From a checkpoint of a small transformer trained on Wikipedia: width 160, no biases in attention or MLP.
Each number is 128 + 24 x the weight over its row's rms, rounded and kept within 0 to 255. Layers, rows and columns count from 0. The size above them is the row's rms in percent of the matrix's.

# layer 12 attention key, 256x160, rms 0.0434, rows 166-187, columns 0-159
size [ 65  58  56  71  50  51  59  56  77  76 110  91 106 107 126 118 114 121 118 102 132 132]
[[139 187 150 173 115  98 149  99 126 138  75 129 189 121 142 110 142 116 163 164 128 130 156 141 115 157 135 108 123 153 129 127 112 148 162 149 103 151 141 127 150 151 154 121 148 110  96 164 155 128 142 151 131 126  95 129 159 114 154 118 138 141 104 135 107 132 123 123 211 102 132 122 106 153 151 142 158  93 147 124 115 158 115 149 189  87 129 180 120 151  91 110 153 108  99 133  87 155  74 123 100 102 136 122 118 140 118 156 166 133 123 135 130 165 130 118 123 116 111 144  87  88 110  96 124 105 129 127 148 127  98 111 143 133 117 132 106 110  79 134 131  99 143  94 132 121 149 112 125 139 153 157 145 144 111 124  88 114 107 105]
 [118  73 140 146 120 168  81 135 118 151 134 135  86 146 118 105  92 125 127 111 128 139 133 145  98 110 148 146 146 113 167 129 130 129  87 102 138 114 132 147 122 133  67 104 104 141 109 108 111 134 102 100  92  86 115 141 102 152 105 137 108 131 174 105 101 158 104 152  88 125 111 105 127 140  67 157  99 137  95 102 133  84 128 113 106 144 112 137 122 124 143 129 105 151 131 106 158 114  90  94 103 133 152 146 122  67 167 126 178 141 153 167 164 112 122  98 152 103 115 135 138 139  89 131  92 104 127 137 106  69 151 142 180 135 160 136 130 138 141 120 128 112 136 140 118 127 165 131 112 145 138 146 110 132 167 129 164 118 112 144]
 [174  80 133 143 116 169  84 118 130 138 169 153 106 152 123 125 133 130  51 116 149  85 121 123 114 107 113 156 150 139 163 142 142 134 120  68 180 100 153 139 146 145  89 118 121 102 135 113  82 119 156 125 102  86 164  75 118 134 109 127 155 138 147  91 130 136  97 144  98 142 130 117 108  98 109 129  98 143 121 152 136  76 115 111 114 121 130 116 127  98  95 125 126 162 174 103 140 129 109 108 125 134 154 144  99 125 125 101 175 159 157 118 111  88 110 109 118  99 123  97 122 144  93  97  78 119 148 129 102 160  97 122 176 124 141 153 114 136 123 133 150 128 139 164 131 133 130 148 128 143 137 121 117 118 118  97 154 117 140 122]
 [108 160 163 127 160  97 119 140 135 151  75 124 116 158 103 167 107 112 183 101 159 139 142 130 129 121 142 131 157 109 143 140 143 151 116  97 142 157 148 122 127 151 146 135 109 156  97 146 121 131 100 101 138 155  98 146 136 159 117 131 135 125 147  76 165 138 130 137 124 127 133 135 106 130  66 133 123 137  99  88 157  86 142 126  85  92 113 117 167 150 150 140  76 117 108 116 149 124  87 128 121 110 150 139 125  87 146 151 166 119 163 134 137 150 107  92 122 121 164 132 209 144 129 154 131 118  98  86 137  77 113 124 119 128 123 145 145 138 145 128  82 107 116 148 134 134 165 171 141 150 145 124 124 152 118  81 131 157 112 114]
 [144  96 119 132 108 109 117 105 139 154 141 121 139 109 182 133 142 125 132 116  88  87  92  97  97  96 111 156 148  92 157 103 136 123  89 129 141 117 169 129 120 135 101 105  86  99 103 123  95 121 167 112 118  95 109 125 128 130 112 117 139 123 102  70  97  88  91  99  93 148  96  89 121 127 109 111 123 127 139 135 100 139 142  94 164  86 121 114 152 111 145  89 104 103 143 108 156 112 162  95 144 110 141 141 127 134 140 112  87 126 125 124 119 138 131 132 112 129 147 151  81 159 150  88 112  86 135 120 115 159  60 133 140 119 114 152  86  78 125 117 123 150 153 106 126 111  94 126 150 111 130 117 132 153  91 100 160 121 166 115]
 [119 143 149 145 114 140 136 103 123  97 105 139 159 158 114 107 133  91 174 116 144 157  84 117 146 153 147 115 138 153  97 109 115 108 171 137  95 142 117 112 138 134 146 141 120 138 163 131 161 142 116 173 143 147 103 143 145 151 130 100 145 120 102 152 143 128 179 126 143  92 151 107 143 130 154  90 107  78 117 126  84 170  87 144 119 116 129 178 124 132 117 124 169 132 133 131  82 103 161 131  61 127 118  89 149 125 153 134 164 145 119 145 168 121 100 130 153 145 133 102 119 105 142 109 156 139 137 111 136  85 115 142 157 130 100 102 155 127 142 130 129 103 174 137  99 140 171  90 123 122 104 149 106 132 167 158  83 107  97  99]
 [128 124  80  93  96 158 134 110 138 135 195 100  78 119 119 144 126 137 111 113 127 125 166 110 110 139 128 168 134 146 113 125 132 119 116 108 152 111 141 122 135 134 103 148  76 152 115 138  97 153 112 104 135 104 124 160 132 143 136 162  76 133 165 166 123 165 130 130  98 116  93 152 156 159  92 119 141 161 107 112 144  96 184  77 148 130 129  72 131 111 150 115 133 101 118  99 146 123 173 120 167 146 120 142 123 148 102 118  97 117 108 148 117  92 141 150 122 129 183 146 129 125 123 145 147 136  86 135 160 165 166 116  97 108 133 127 111 108 125 136 113 143 102 153 122 103 110 165 153 134 145 134 147 132 125 135 164 165 123 179]
 [152 171 131 155 132 108 138 100 124  89 120  92 181 104 147 149 158 141 152 157 137  93 183 163 169 118  94 143 106 148 163 114 101 132 155 123 101 136 126 140 136 148 168 102 135 124 113 160 114 134 130 175  77 129 113 104 169 112 125  91 118 103  95 120 129 161 123 140 192 125 134 153  98 130 146 120 152 140 134 181  96 155  97 138 131 124 154 123 166  96 116 130 103 125 109  93 109 145  66 115 139 107 151 146 117 134 110 136 120 128 138 132 113 165 110 113 125 160 103 165  99 116  99 100 127 113 130 119 147 149 100 120 107 144  94 117 108 130 120 132 105 117 122  89 140 116 133 151 101  87 153 128 143 111  88 143 102 161  92 126]
 [ 84 155 126 141 108 137 172 118 112  81 102 146 139 135 110 113 125 133 162 127 131 162  92 134 141 177 151 107 134 128 106 136 132 164 179 131  77 175 160  99 134 140 150 152 173 145 148 154 153 153 142 157 123 158 124 141 157 123 138 113 157 134  97 152 141 155 134 127 169  84 132 136 131 131 148 122 153 100 148 121 120 165 127 143 108 103  94 163  93 132 101 102 139 161  91 175  71 165 135 171  70 146 120 110 111 118 107 162 148 137 105 138 123 127 159 130 145 183 129 118 105 106 117 141 154 164 114 161 116 140 136 101 132 139 132 154 168 138 108 130 138 136 133 147 104 151 153 122  94 156 121 106 144 138 140 138 101 127 118 141]
 [147 162 125 105 162 118 162  78 148  91 130  93 177  86 150 151 155 115 146 163 140 116 188 148 170 109 122 103 106 118 153 142 116 115 160 140 156 135 100 137 140 153 138  75 160  94 124 119 128 113 138 135 110  77 151  99 110 131 119  79 131 121 104 125 125  96 141 141 144 156 137 165 122 122 179 135 151 112 162 138 104 168 113 155 129 163 181 117 143 104 107 117 133  96 100 122 121 139  92 118 152  93 146 132 138 151 111 143 105 131 143  87 125 104 111 150 141 126  96 150  63 135 105  88 102 114 164 108 155 131 118 164 119 136 111 134 104 138  87 138 130 124 103 111 137 101 121 123  88 115 123 138 139 111 130 140 101 122 137 141]
 [115 132 158 138  89 132 105 123 155 156 106  91 168  89 118 127 126 130 173 146  86 147 128 122 108 119 183 120 171 123 131 158 131 109 140 139 119 129 135 159 101 147 119  73  86 117 135  93 120 107 106 141 101 102  77 168  74 168  71 125  93 112 157 140 122 167 157 144  94 134  96 129 131 116 154  96 163 145 114 144  74 159 146 100 101  91 126  96 145 104 125 122 125  94 119 122 101 106 143 152 109 101 140 134 136 119  99 142 125  88 130 143 136  91  80 139 153 108 103 140 124  94 144 129 120 105 146 137 134  88 115 155 153 113 168 154 139 126 107 137 143 134 139 139 146 135 165 102 151 127 158 133 126 135 120 137 128 107 128 102]
 [136 123 170 169  57 130  82 146 117 120 106 125 129 131 136  84 146 135 140 147 104 142 108 121 105 162 158 127 138 155 134 149 142 156 193 128 105 126 110 143 135 141  86 137 120 143 128 129 125 121 152 100 113 150 131 133 135 146 150 114  95 111 109 139  92 154 128 165 112 106 143 109 119 107 126 150 141 163 146 102 160 137 167 155 110 111 113 140  73 154 147 119 147 127 109 123 125 120  88 143 120 124 174 117 176 161 136 103 116 147  89 173  83 125 183 172 136 116 116 119 131  56 147 128 178 127 176 116 102 114 119 117 164 116 125 138 106 158 140 125 149 169 140 125 141 145 144 129 144 142 122 125 126 124 139 173 127 103 107 146]
 [146 160 122 123 113 144 137 119 103 118 161 127 121 101 135  92 149 154 104 154 105 120 173 159  89 127 101 125  93 165 136 149 135 173 144 129 121 142  95 127 107 132 104 134 158 147 122 137  79 123 123 139 102 163 155  55 134 110 141 167 108 199 152 130 125 134 117 177 155  94 129 125 118 154  88 179 150 156 104 151 125  77 131 116  97 134 163 123  92 123 124 186 108 138 148 111  84 137 149 114 119 146 157 110 108 158 131  98 145 135 126 152 134 146 184 117 102 151 129 146 132 139 101 153 124 146 132 140 132 125 141  94 101 136 118  83 115 126 139 134 148 126 133  90 134  84 134 120 128 123 142 144 137  84 131 115 127 167 115 115]
 [118 117 115 148 157 123 178 158  97 109 123 115 116 105 149 148 183 120 115 134 122 134  95  76 155 101  95  71 121 117 148 156 131 120 144 100 127 159 139 159 157 135 138 119 143  87 153 152 138 118 147 113  73 134 112 130 160 122 104 108 102 122  86 129  81 117 117 103 164 148 160 166 124 145 139 119 147 116 154 130 117 103 100 144 108 144 170 131 169  98 116 100 119 170 111 125 116 140  78 148 161 101 117 128 114 137 101 133  83 120  80 124  85 146 160 115 103 150 115 139 128 108 172 130 145 141 107 169 158 151 157 110 174 153 123 148 125 155 121 132  99 116  89 149 114 129 131 117 133 146 162 145 125 134 149 140 161 109 103 150]
 [141 141  95 148  57 138 128 121 113 136 119 142 134 120 119 121 131 183  93 101 120 121 126 101 114 155 113 127 166 130 132 162 128 115 138 172 153 109 124  95 134 128 137 159 113 103 116 148  80 144 154 126  91 141 118 127 114 105 166 126 138 149 136  96 142 142 103 123 130 139  85 140  81  96 128 129 119 138 112 143 157 151 140 125 117  78 158 141  78 137 124 125 131 108  78  96 114 132 128 156  90 140 179  94 171 178 161 145 132 121  49 128 113 123 129 151 136 110  94 108 139 117 159 130 128 117 160 106 102 135 113 134  97 142  94 161 124  80 105 133 109 157 135 125 146 125 116 113 132 137 117  90  72 119 123 130 177 135 128 121]
 [130 123 150 200 133  60 149 113 123 128 132 141 122  98 149 119 175  94  86 151  61 141 127 129 138  93 113 158 101 107 139  85 142 120 109 107 119 149 139 161 119 109  93 135 109 135 119 120 124 102 150 183 149 139  92 100 130 146 102 143 129 119  77  94 141  99 157 160 113 123 171 131 126 123 110 126 182 153 173 138  81 112 133 110 108 145 127 136 150 129 154 112 140 119 135 140 141 112 134 132 103 114 143 142 121 134 115 132 126 124 122 132 114 147 106 146  95 141 162 164 118 168 153 123 151 142 125 126  95 107 140 157 157 159 137 145 112 115 152 136 168 139 103 135  76 125  87 136 173 120 112 114 113 169 128 106 117  94 161 123]
 [112 130 142 117 140  86 100 119 136 148  97 127 166  96 153 129 125 169 101 116  81  94 178 160 113 112 117  91 127  91 138 112  89  63  95 160 164 126 103 135 158  84 105 130 112 148  74 118 113 128 162 135 110 126 150 126  95  87 128 135 129  97 123 128 119 147 134 132 136 110 133 127 115 117 136 136 124 114 148 152 181 112 162 165 122  89 137  91  92  96 169 137 129  88 104 108 130 110  99 109 157 119 132 116 165 135 128 137 109 139 101 122 120 124 145 144 114 124 134 139 137 114 145 107 121  64 126 114 105 102 119 138 130 165  79  99 128 111 159 109 122 198  82 111 138 146 133 127 133 111 130 124 104  93 128 109 129 135 109 113]
 [150 115 151 162 140 113 127 121 122 125  91 130 122  77 143 116 104 118 144 171 132 167 140 102 137 162 163 158 116 143 144 135 141 176 142  72 137 176 121 109  97 110 122  92 129 120  71  98 116 114 160 133 158 117 101 103 151 138 130  90 112 118 123 151 125 124 141 177 132 128 184 144  94  95 137 114 137 102 160 159 115 152 138 126 154 140 123 145 106 135 102 146 120 162 124 115 142 141  98 123 183  95 193  88 136 118 110 139 119  62 122 115 116  91 151 159 112 116 130 132 127 111  97 151 123 126 119 139 120 120 131 152 141 131 103 173 114 104  99 145  98 142 115 107 111 115 133 113 134 132 121 127 145  82 168 147 134 132 174 160]
 [123 149 124  98 163 131 129 105 143 152 130 141 159 124 126 129 140 116 159 138 133  68 109 169 134 127 157 105 132 103  90 137 141 127 101 123 162 104 154 132 130 154 113 120 122 112 123 134 112 104 152 128 126  66 127 156 131 115 138 112 136 158 114 176 165 139 166  97 130  96 117 166  88 126 133 151  87 111 135 133 145 123 191 150 150 144 137  93  91 115 145 125 124 162 136 134 113 156 129  81 115 113 182 122 104 138 143 168 172 146 167 171 158  85 117 156 140 148 123  98  97 164 122  79 133 125 121 143  97 127 149 132  81 137 105  91 196 129 130 125 118 113  63 121 120 116 139 137 138 133 111 116 123 119 143 139 129 123 124 132]
 [144 123 135 114 134 135 102  82 131 112 136  99 142 159  88 117 134 111 155 138 113  87 146 155 106 155 164  99 129 148 129 148  96 140 132 118 127 130 132 102 143 110 114 165 137 135 152 143  96 128 122 140 127 111 137 154 162 167 151 114 127 201 155 141 146 151 156 159 133 157 113 146 127 152 138 111 111 173 106 147 131 140 132 128 126 123 106 137 116 141 106 138 172 144 135  92 118 175 129 117 143 127 178 116  91 123 136 150 168 155 142 146 116 105 104 125 141 170 135 158 118 167 133 135 119 104 131 130 114 180 122 129 105  79 118 130 162 143 134 153 110 102  99 164  96 125 143  83 151  87 130 135 151  42 123 192 143 150 111 133]
 [115 102 169 132 141 119 132 108 135 126 155  85 142 129 117  90  97 166 151  78 121 156 126 130 115 143  83 124  99 123 121 115 116  69 126 122  87 125 114 164 109 156 102 116 118 157 136 137  84 130 143 173 147  74 119 160 133 127 113 110 104 128 157 200  96 181  94 107 122 131 133 144 144 131 133 107 107 133 106 123 112 142 131 107 125 108 102 111 135 129 116 121 106 150 110 144 100 108 142  80 115 108 128 143  83 119 108 133 141 123 134 176 129 149  56 136 106 149 120 124 112 102 125 160 125 127 100 151  92 122 111 126 103 144 144 151 173 160 115 143  90 112 132 152 102 155 106 106 130 109 175 157 105  84 124 120 151 134 149 133]
 [107 143 110 146 127 162 134 136 128 138 155  93 112 175 137 122 133 179 117 163 128 130 139 131 121 128 141 164 113 151 100 120 133 145 118 140 134 138 108 116 158 121  90 108 151 149 134 168 185  89 139 115  80 142 147 151  98 121 106 125 144 120  97 149 141 159 135 149 157  85 118  60  96 146 141 143 115 119 130 153  74  85 138 112 160 166 136 119 139 129 146 128 128 208 144 107 114 129 143 115 119  91 125 109 113  92 136 131 139 104 136 177 117 181 140 119 137 141 116 120 139 149 146 107 165 176 111 128 140 127 133  95 155 125 144 110 150  97 168 142 174 116 169 100 147 168 139 143 117 125  95 148 142 132 137 134 124 120 141  87]]
# layer 12 attention query, 256x160, rms 0.0434, rows 167-187, columns 0-159
size [ 59  54  89  44  50  62  58  68  87 113 101 102  91 129 107 127 136 119 106 133 144]
[[124 156 131 127 124 122 120 145 143 106 134 161  92 131  64 147 138 160 120 110 147 136 121 135 106 117 127 121 166 122 130  57  98 140 114  98 122 127 163 127 103 157 124 127 169 151 142 180  91  97 101  81 122 139 174  96 134 119 149 153 159 107 122 118 121 149 112 126 109  83 135 175 131 107  80 148 138 140 106 129 165  98 146 136  75 172 170 115  92 167 148 114 146 165 150 144 112 154 118 135 159 116 127 128 140  85 173 140 128 165 119 103 162  84 131 116 140 128 132 145 102 119 114 144 120 134 119 135 103 146 128 110  86 137  95 138 135 178 176 114 126 133 134 114 152 126 146 134 111 119 130 101 139 149 140 108 117 161 107 151]
 [115 113 122 139 155 118 102 163 117 127 109 144 113 158 119 132 127 183 115 107 116 109 130 196 127 103 157 167 103 112 173  86 100 196 100 160  75 155  96 108 107  86 107 125 121 108 112 131 121  68 155 133 115 115 184 111 136  98 165 112 138 133 119 142 116 126 124 166 107 101 143 121 112 169  97 175 127 151  89 115 124  93 135 162 105 151 142 125 141 145 105 146 146  89 133 143 122 141  73 160 148 115 137 110  92 139 127 106 121 106 106 133 115  97 130 139 138 133 120 121 145 173 104 106  83 127 141 172 125 140 132 133 107 131 157 124 134 126 130 121  97 117 133 120 173 125 107 146 118 125  95 108 137 125 124 108 102 119 120 104]
 [ 88 169 127 122 111 108 110 158 163 145 128 141 119 139  90 156 105 143 150  94 172 158 156 141 139 160 146 105 139 126 121  75 142 134 152 117 144 152 163 134 165 124 103 143 172 149 134 196 132 127 119  79 141 112 172 132 134 138 156 133 156 110 155 128 124 159 114 123 102 129 100 159 138 117  92 128 131 147 104 118 168 158 163 151  93 140 132 109 135 150 134 108 132 158 113 132 156 127 116 124 116 126 131 184 143 101 152 149 130 166 141 131 117  61 113 116 118  95 147 137 130  99 105 140 139 121 124 146  98 127 144  66  84 133 116 152 127 162 144  76 126  84 125 112 119 101 150 121 108 157 122 102 113 130 118 130 151 167 112 159]
 [161  74 102 128 160 116 102 118 147 130 136 154 155 147 134 108 156 171 100 133  73  76 134  99 125 109 151 137 116 145 145 109 102 128  55 143 117 163 132 150 132 118 116 130 118  83 136 108 103 107 140 135 160 148 109 130 147 121 119 148  86 152 102 117 119 143 124 146 129 123 158 147 130 119  93 186 144 108 124 133  96 112 106 122 111 145 117 137 153  96  90 121 102 141 138 117 176 118 111 151 139  98  93 120  83 163 126 103  64 119 125 107 107 113 112 125 115 155  99 115 139 168 128 107 105  97 124 129 128 137  92 113 163 142 121 170 125 126 110 106 106 169 181 156 141 142 115 150 156 141 146 112 142 106 134 123  95  81 129 118]
 [105 190 135 102 151  97 151  85 119 143 112 106  92 103 128 140 149  94 126 147 138 133  89 111 118 143 133 113 144  78 125 104 126 108 127 152 154 110 133 132 101 127 109 109 148 127 153 103 143 129 116 133  77 144  88 169 153 110 165 123 142  84 102 137  95 106 119  79 137 136 144 135 121 179 119 121 130  97 144 133 119 174 129 136 168 148 113 165  44 128 163 129 168 143 129 178 113 155 106 130 143 118 100 109 137  99 138 103 125 113 155 152 167 136 112 134 120 116 139 171 104  92 131 126 151 109 129 143 116 132 144  72 119 138 148 138 151 133 132 154  95 111 130 115  97 150 160 100 109 114 114 136 158 171 153 131 116 124 150 120]
 [140 122 110 103 102 157 128 131 124 152 151  99  92 151 110 117 124 160 112 121 130 107 157 104  88 115 106 142 126 153 112 178 144 100 125 144 153 132 115 153 129 191 141 153 117 140 100 135 113 130  95  85 153 114 114 136 113 143 105 125  76 140 132 142 157 139 131 167 123 132 120 136 134 121 114 118 124 150  88 110 162  43 140  82 138 131 144 102 169 122 128 154 110 123 134  91 133 129 159 121 125 156 119 131 145 144 140 179 130 126 120 121  93  94 132 131 115 122 160  95 178 152 157 143 124 136 101  79 156 111 167 175 151 111 125 121 153 109 145 128 127 127 101 142 129  67 135 166 145 158 170 148 133 130 152 133 123 134  94 176]
 [113 192 122 149 116 102  86 126 154 132  56 122 191 124 143 132 129 131 142 115 132 149 175 149 135 108 166 132  91 115 157 101 147 125 162 138 111 135 144 156 129  97 105 140 130 133 120 145 167 107 162 186 129 121 128 146 139 114  98 131 132  99 112 124 190 142 102 131  81 110 154 139 115 151 136 133 135 147 137 140  79 175 116 124 182 123 156 143 140 153 110 134 116  93 110 128  98 133 105  82 127 128 119 123  94 106 139 164 117 109 116 127  85 105 109 109 125 116 103 122 107  98 138 121 141 137 152 114 114 105  99 117 118 151 163 105 134 158  98 123  97  86 129 110 128 136  88  96 132 133 126 107 111 106 140  92  82 119 144 118]
 [129 161 138 146 142 131 135  82 121 144 162 108 137 120 135  92 116  66 180 125 139 141  76 101 136 177 130 124  62 105 109 105 144 122 145 150 121 106 152 135 119 119 131 111 158 115 137 150 143 178 131 134 141 149  98 189 141 112 162 128 125  99 136 149 131 101 123 132 159 124 134  91 150 163 141 104 136 105 148 125 129 138 135 119 175 129 113 166 108 120 116 108 137 131 114 186  78 146 103 126 106 120 124  83 143 105 136 117 128 104 156 187 147 160 141 134  89 112 101 157 140 135 139 143 165 118 163 166 119 134 139 119 114 123 153 117 177 130 109 133 144 109 132  91  77 136 133 103 108 110 109 141 166 122 150 116 108 146 153 129]
 [129 120 125 162 122  98 110 125 140  92  91 107 192 122 161 152 155 137 157 146 111 132 170 177 151  99 147 135 116 109 179 110 119 145 116 114 102 116 130 132 132  83 142 108  90 114 130 116 160 119 138 191 139 128 109 114 116 115  78 141 161 137 116 123 157 158 119 141 154 136 152 123 106 119 188 118 110 115 139 141  41 136 109 145 152 100 129 132 118 148 104 145 136  92 107 123 137 124 111  91 114 147 106 110 111 142 134 155 126 120 119 114  98 136 135  99 145 114 100 109 104  95 144  89 127 135 137 117 137 116  71 169 145 136 135 147 131 163 113 165 111 148 125 149 161 148  89 120 144 109 118 135 130 116 109 118  80  80 144 111]
 [115 135 101 140 103 123 130 111 131 132 113 112 135 132  95 143 152 160 135 157 127 123 115 107 140 123 140 116 169  97 143 104 132 148 153  96 170 115 126 163 126 161 134 136 139 125 142 101 146  92 134 101  94 127 112 143 126 103 102 158 111  61 100  85 105 177 119  97 117 141 137 157 148 123 108 110 163 149 113 120 137 128 115 133 122 121 141 103 113 123  92 135 151 185 130 154 170 132 137 119  95 147 122 150 148 120 188 136  79 150 141  83 137 135 115 154 111 116 135  98 119  75 140 125 135 113 147 117 141  91 111 109 125 113 103 202 164 148 127 127 158 162 134 136 168 172 158 144 136 113 129 120 142 158 144 140  60 102 114 158]
 [119  88 119 149 136 163  97 131  96 113 163 155 105 158 143 100 130 162 121 132 155 115  80 103 178 146 132 145 115 115 106 119 163 173 160 152 138 134 103  88 111 165 146 101 156 142 133 160  94 118 128  98 113 121 117 135 143 127 164 153 150  66 108 152  94 133 127 145 150 109 135 146 116  81 144 133 176 149 129 150 165 147 150 116 179 106 112 129 116 116 114 117 113 135 117 167 132 128 125 115  97  91 156  85  94 126 123 135 107 122 120 125 101 126 161 144 132 168 128 101 121 124 132 170 142 164 150 148 121 115 138 100 173  73 125 111 155 149 139  97 162 129 130 114 138 154 141 124 120  79 123 155 120 154 148 116  77 144 123 133]
 [105 177 136 153  85 154 134 142 115 116 141  84 158 111 151 104  88 140 158 145 126 128 167 140 130 120 133  99 101 184 160 130 154 134 151 125 102 178 126 131 156 169 174 133 150 144 112 108 122 127 152 148 128 118 151  82 154  83 132  95  99 127 107 149 144 114 149 153 115  65 103 112 109 131 107 146 162 157 115 133 151 149 136 118 122 157 125 123 120 115 112 132  87 110 133 117  68 124 163 144 112 129 177 168 134 120 109 143 170 142 102 125 102 116 121  95 146 162 122 144 153 159 122 126 119 170  99 152 119 112 140 139  88 134 139  86 126 134 137 110 144 127 100 117 151 118  93 108 116 128 127 104 133 100 143 110 160 182  98 110]
 [137 116 126 116 169 104 134 114 120 136 122 127 183 137 159 117 166  87 144 125 113 136 104 111 181 155 136 136 127 109 143 116 124 120 160 150 139 106 147 124 120  80 142 140  96 112 161 122 185 164 142 161 112 114  99 168 145 160 130 116 143 118 161 115 121 145  93  85 155 122 146 109 129 138 185 127 155 116 150 143  88 175 114 125 196  90 112 114 115 125 121 111 127 109 131 162 132 122 124 115 126 144 116  64 132 137 148 131 122 106 144 114 117 137 133 122 128 113 103 106  88 106 115 122 195 110 148 135 134 149 135 123 141 151 148 141  97 137  79 175 128 127 127 127  50 134  94 130 125  98 131 142 135  92 107 110 101 120 128 127]
 [152 147 110 127 113 135 133 103 141 129 134 153 148 170 113  87  85 139 167  90 152  92 120 123 132 155 150 144 107 134 161 164 140 101 131 162 137 121 138 118 153 154 130 121 113 135 131  92 177 120 126 175 153  93 127 126 138  99 188 108  96  73 100 144  89 120 126 119 107  85 108 135 134 136 108 104 117 170 125 126 157 144 128 128 141 115 114 105 119  86  87  94 137 146 112 132 154 101 118 176 108 110 171 135 102 148 126 131  91 143  44 160 109 172 148 121 132 138 156 109 135 130 117 137  74 149 164 153 159 117 146 144 162 115 126 134 157 140 159 115 154 122 129 146 119 125 129 144 102 115 134 145 124 134 151 107 111 117 156 111]
 [148  88  98 116 158 126 119 120 135 122 139  96 147  46 153 138 128 148 114 126 131 154 146 125 178  91 131  91 156 129 125 129 130 135 122  91 125 112 126 166  87 125 100 127 103 156 151 110 126 128 117 149 132 112 105 131  95 135 125 139 137 134 122 104  92 134 149 141 160 139 148 114  93 123 110 141 174 142 115 145 142 128 133 148 139 139  88 133 161  98 117 111 112 111  86 133 177 125 159 100 133 162 101 175 159 139 104 102 115 119 140 118 139 118 114 147 117 137  99 191 133 131 148  98 180 153 125 102 127 115 112  76 182 108 113 147 156 134  97 118  87 158  92 109 130 146 176 118 152 126 103  99 107 173  91 142 138 137 143 144]
 [109 135 123 112 126  70 162 171 127 163 116 178 159 162 146 139 141 197 138 164 144 121 167 115 126 131 163 123 135 114 135 147 169  92 123  91 133 114 140 114 130 131 123 121  86 137 148 120 126 115 117 149 143  87 143 117 118 154 158 148 166 153 123 111 108 144 133 183 110 124 123 148 129 115 164 113 106 142 159 133 121 127 148 117 159 123 124 109 117  91 138  82 102 167 111 106 118 116 125 150  89 157 160 150 118  92 143 115 131 138  69 109 110 135 173 141 167 166 113 109 117 102 164 119 105 182 159 139 151 119  91 101 143 141 145  88 137 147 144 136 148 154 121 128 149 127  92 120 175 136 141 129  89 117 125 117  94 111 124 140]
 [147  77  87 131 119 111 135 140 164 116 145  35 134  92 124 146 134 122  81 125 140 123 149 134 150 145 157 137  96  90 121 123 173 151 146 136 146 137 117 119  80 100 140 111 129 124  65 114 126 190 126 146  93 129 109 108 104  87 134 138 136 120 131 158 119 110 131 166 168 114 127 143 137 110 170 108 155 157 139 147 118 163 178 128 151 109 123 131 152 114 121 137  97  92 144 139 130 133 130 108 112 129 143 108 130 104 115 152 140 112 127 105 103 115 150 135  82 106 112 109 131  97 132 107 152 123 137 124 127 134 123 148 134  98 128 149 115 160 187 129  81 133  82 126 168 160 121 149 136 128 111 126 107 183 135 130  96 156 141 121]
 [168 148 122 127 106 101 108 149 166  83 155 128 132 107 100 117 123 168 151 132 139 111 143 110 143  98 121 112 155 120 113  98 114 111  95 124  96 101 102 126 133 134 107 134 151  92 104 100 111 144 125 148 140 145 100 153  97 101 159 157 128 186 156 174 118 128 154 183 141 171 135 123 112 157 156 139  75 137  95  87 107  67  94 145 113 104 118 170 124  98 144 124 111 117 129 102 126 129 106 136 142 162 123  78 123 119 142 156 159 165 138 123 114 109 126 106 158 117 108 106 109 137 155 148 131 164 126 125 150 160 173 118 121 159 133  86 124  99 150 153 125  97 106 107 178 142 113 142 105 136 142 129 148 134  95 150 102 122 133 155]
 [163 189 133 147  93 163 128 121 155 126 116  98 146 148  79 137 149 135 150 120  89 131 175 135 122 130 144 148  89 152 160 102 125 123 105 163 102 128 158 136 138 142 124 126 163 129  90 161 103 113 138 142 120 153 118 147 133  99 142 124 125 121 159 137 145 102 121 178 117 128 129 120 125 158 123 134 127 121 101 113 127 107 114  78 129 134 113 155 120 106 140 126 100 139 108 177 132 172 109 106 134 157 169 117 111  89 157 151 183 164 111  97 105  62  99  97 123 104 118 131 150 112 140 128 113 156  83 136 121 135 139 171 148 165 149 101 152 132 167 148 117 116 109 134 154 120 105 164  85 110 151 158 167 134 106 167 119 123 133 141]
 [168 162 141 146 145 137 160 109 111 113 122 119  73 148  83 115  96 116 120 129 110 105 162  87 118 100 116 124  80 108 129 114 135  73 115 151 120 132 145 161 128 136 144 116 126 140 139 108 104 108 154 119 112 164  97 151 125 129 109 154 120 124 143 127 120 129 168 110 117 158 145 138 120 164 127 117 134 134 123 135 142 137  97 120  79 151 109 103 165 135 140 111 132 145 139 134 119 134 121  97  92 155 154 124 100 146 127 144 132 156 151 115 146 135  96 130 155 121  80  76 116 112 168 165 134 155 120 174 126 167 131 137 160 135 134 117 179  87 101 146 144 106 135  72  94 106 174 155 119 153 117 116 129 106  98 121  46 104 123 152]
 [149 146 120  99 106 117 109 102 109 125 137 104 136 118 143 137 175 133 126 150 133 141  88 117  76 146 100 145 165 109 164 107 153 160 158 135 123 150  40 117 119 170 123 147 142 152 148  84 109 128 145  88 129 118 135 130 106 120 134 148 117 105  95 136 117 100 168 111 115 126 148  87 108 137 114 112 116  98 136 140 146 155  64 175 132 101 106 109 118 159 124 134 138 125 153 129 106 103 153 172 150 120 121  94 124  77  88 100 171 105 137 142 144 116  98 158 132 150 115 169 110 135 114 121 159 152  82  97  91 135 178  98 122 153 112 120 112 104 125 121 151 151 105 129 137 131 132 146  99 135 137 148 134 101 129 112 132 138 159 101]]